Weights of a small transformer language model.
Size: 18 layers, width 256, 3 heads of 128, MLP 1024 SwiGLU.
Architecture: RMSNorm before each block, rotary positions, no biases in attention or MLP, tied embeddings.
Training: a variant of Muon for these matrices, 547M tokens, 8339 steps.
Each number is 500 + 25 x the weight over its row's rms, rounded and kept within 0 to 999. Layers, rows and columns count from 0. Numbers have three digits each. The size before them is the row's rms in percent of the matrix's.

# layer 2 MLP down, 256x1024, rms 0.0704, rows 0-42, columns 0-63
096:454493492525485462511553509474529539475470494490515512454506457480482545496476492512506481486499531503503462472471478485521505491484527515482522504487507508502524487488495511465477504507498523
099:505519479523531479502508464485467467509477495503511495492461489480503479475514486504490507498497469477504492522469518499493540498494521446550464494486526528480495468506555541499479491484488462
098:530505517496498479499492499475491481505488496485456539510541518430490492493549554493466503478494544521511481469483492505454525510509491468481513458487555523510515482507536478545470532514489510
110:485471520466515512462548522493495508517505535492484536524529514490499457533505461519485518515536485460510509493513490456519507488455521524478514508476477535491479513481537469459513515511491505
102:507473451501509460464468479503554522495471480493535473521492520511489488506497500479506497550500522524523497494480430480533506538504504517505519513505487538514519504546497495481493530452485493
105:505507493484476501534483547478552520518494479516482515514467450534498547491502503564506510495488514506504485485477531504502452473478553529472493459491484481528472515507481507486483478486482519
102:507532501538494528501519488537456533451484497503490506529532523486493519503507495503554486492500513492537503500512522481480504451486457496484498541439509516491487469514521497483474547492498498
102:498485491511502498501508466526510536496498537517519502535506454444511535499461514510522504493536504475489479509442506470507480430503516476538502500511515519470477500499511521486514488493488511
096:468522511443511505496527489504496480505493501524505505488465501503507479469469527518506473526469497528524516529493490469498484441467504504459495505504501462493511486525526498463519504490499532
099:480503474461463451501486472508490494509502472465515528485498473470530475501457487545460536512479548535494467469529509534499488466500528446518485503515464481442537497527492477525495497476516456
108:503501494444516484527475510530515496511510520506479536472503494476522529524467476481493467503526535492495484493513514523500503494432473515462482511475507490481521495521516538473548463524477480
109:487517493484516524496498537500510493460452537473514497459522490547495459552503467498469525509500514501508508528482475493492479451531475506506524474512486524458505454498548502479501489546470452
092:455485543540482488544480438523505515493499502486479547520448471498477524506473519480527546451484485486454492487480493498435510469514439432493485544496494520517497480525474497458524530491501497
096:519546514520513490507518463533507492516509483497471493480562467502518463484518505483478485523502525507524562535451480466476511459527478513503487486529478484520472498508516553517508510521516462
093:503500484513512486494500526487511496495534524482503506518503557503501470566478520409507507513432491517501490506514498503483498530452508513496489480529455470461470468488494489547502521557483537
096:506507486500495555483528476467483504546543450532542461505499555483509454484454521499460501486522476501503462530468529519512516488496518490491527490472518495416498534448436502529482495454509500
103:501461512520543523530494506513521489474488521498489496500449524516478502518478514555526521513473489484470475485503542516485510509451509440529490571481523526515503509517478524496543509585528526
099:496475503548518522499507500480507499465453510479510518522494516516497486506500469474487480492527460500480478528455490488537498491527470475481514526492487521514500516501471472510518482490523475
098:443467498472501502564504450525522495520471450477509558467520531544472486472491520463519547491525483513512488491507530541472484542462495516497461496516523472497558527509487523503507559468448530
103:497456473500475462507517487511511491509519521491503525507481520510539475499493471476503515502486456491503478507533461534515488533514500505455516488487496499539506496486483516559480501515491491
094:472474472484516485552455527500503491530476464498501501471557539481484521483525508491478504478502461513548514524461494452444480495471460503508472475546474452509459481504454520492437500498498533
101:474501487535497514522517452453492501500510483500527476530485462473535514499517533524526505505488470486461516560499486471465501518496457489505498493480506507467502499476487484541503529532505511
094:487524523455472518486530472522533504468526506466477513507521520474526512559496530521494523528492459546501505504494529484499495470478494453494478493493554444520516506519493428509545522474484521
109:459541521486495492473506491551518485486518539492503506462532530488531521535493528520482486537528472485476546561482476510507498504500512527490481535456530509540502489532466461510494511493492493
099:524514474500522505482497470486512490488520516536495449493514501462498502472521524506516504503517536515460554505529515511527488496494488499519509545520545501479548535491511491521508484445473537
098:483570533510503490490519512505528470510501515487471493502517505515423504458499512489537483509523508450501502522537468470466479520494510455497531465544541488485466496515482469474504494476472509
102:482501513482503489516487484513492484503509482468506495506513504490513465513499526475493461481503459489542490515494499563536500502509477485487499463512492507502510462522470527532487512512497502
098:495501493530529495542500505494474520490461545481476508518480491511522467498499514544527483499463510565528492509482491469484541518530498512545516483495475485477489529480494499459463504530536524
099:482516521545510474504480464479511475509472489473489541507484486473524466502469517497468494528482509501477464478484568469525531488472538477494535506467510468484501472487487497475492487492495483
099:482496471477500491493489532494501514482485493464503555449517470491536468542475520462528472470504538468496476506531528522466465488514523467524503515537497506492503517493497446481476505501492453
096:489450531477480497489470551485535512496524452510522508511473496459460484495457476533532495503507473466482595488511465510505456454529486514464477521503522488456498513526510460540512486486506497
101:522508498443490520508470530502518514513502494506480551488530457541502472506485526467469497532520521506481472473490523509513486455483541488508480530472474500499504505539526480476478465472507490
099:480517519487468465483479490509494527485449498520525516517495522544483520518507518514464520529501569519508496482488474525466492523505492537493507502484524520489498511460497514493480520514546543
104:472502472506477475471501514486516486498476484521514495497504520502474504487514475550523464482491513508548496489499496533497482493473469506493497451448525494524500521531452516529493482503527523
098:514502470506496485513511544499494487483516519488499489490469517513427516434494541524537479478481463472474556509531521523509519516515438509517509484479489452470518486536491483500512486505515481
101:460484479530512496498530488507498529507505502506515485502482516468515521469476503479516530494492546493487548488506516476488523505446510512561513483496488518538529510460497469465487482498490494
099:518515490536505498535500481539476521458475490487540500505455519540496525509500533495504506507486526478531455519467459486455504488518507508525534446504498515514434475498519469496473521501578486
097:477490476475524466485492519488502519498512502517498479486486466512479508484457472496505468496476473470477466536483490512490493498480461520492523499520525495555520493461495517508482493475485546
099:540491503481545471537495485480487493447457473494461511523482445487474521530530510490486481490498512476525567516501481472507511492514497490498481503535447542488481491497493494507530478504498502
098:484494526481495511518466483537510485498534502491510491535511479489501510509513524432476518502529477525493524506514504499499467497444522468534498526536505458480505518455501519525545476470457491
107:507498552508480555517496480498504530463455515490525521523489496503532527516483514470497504558508510448500519535456514533509497478496470477475484484528497451490566551490499505492447526520556492
096:496485477485506516476509515496536552519521497529466492506457464489527544474489489514485480501489481500512487540499527502544502492532540512514487499483512500539518511479507451541456498436509533
098:514527488511503493443515458518478520504518503522487489482504477484525481507503495511537557542470553465496535458470479514507482541488472465499497536423475534505504508483505533529530487511506498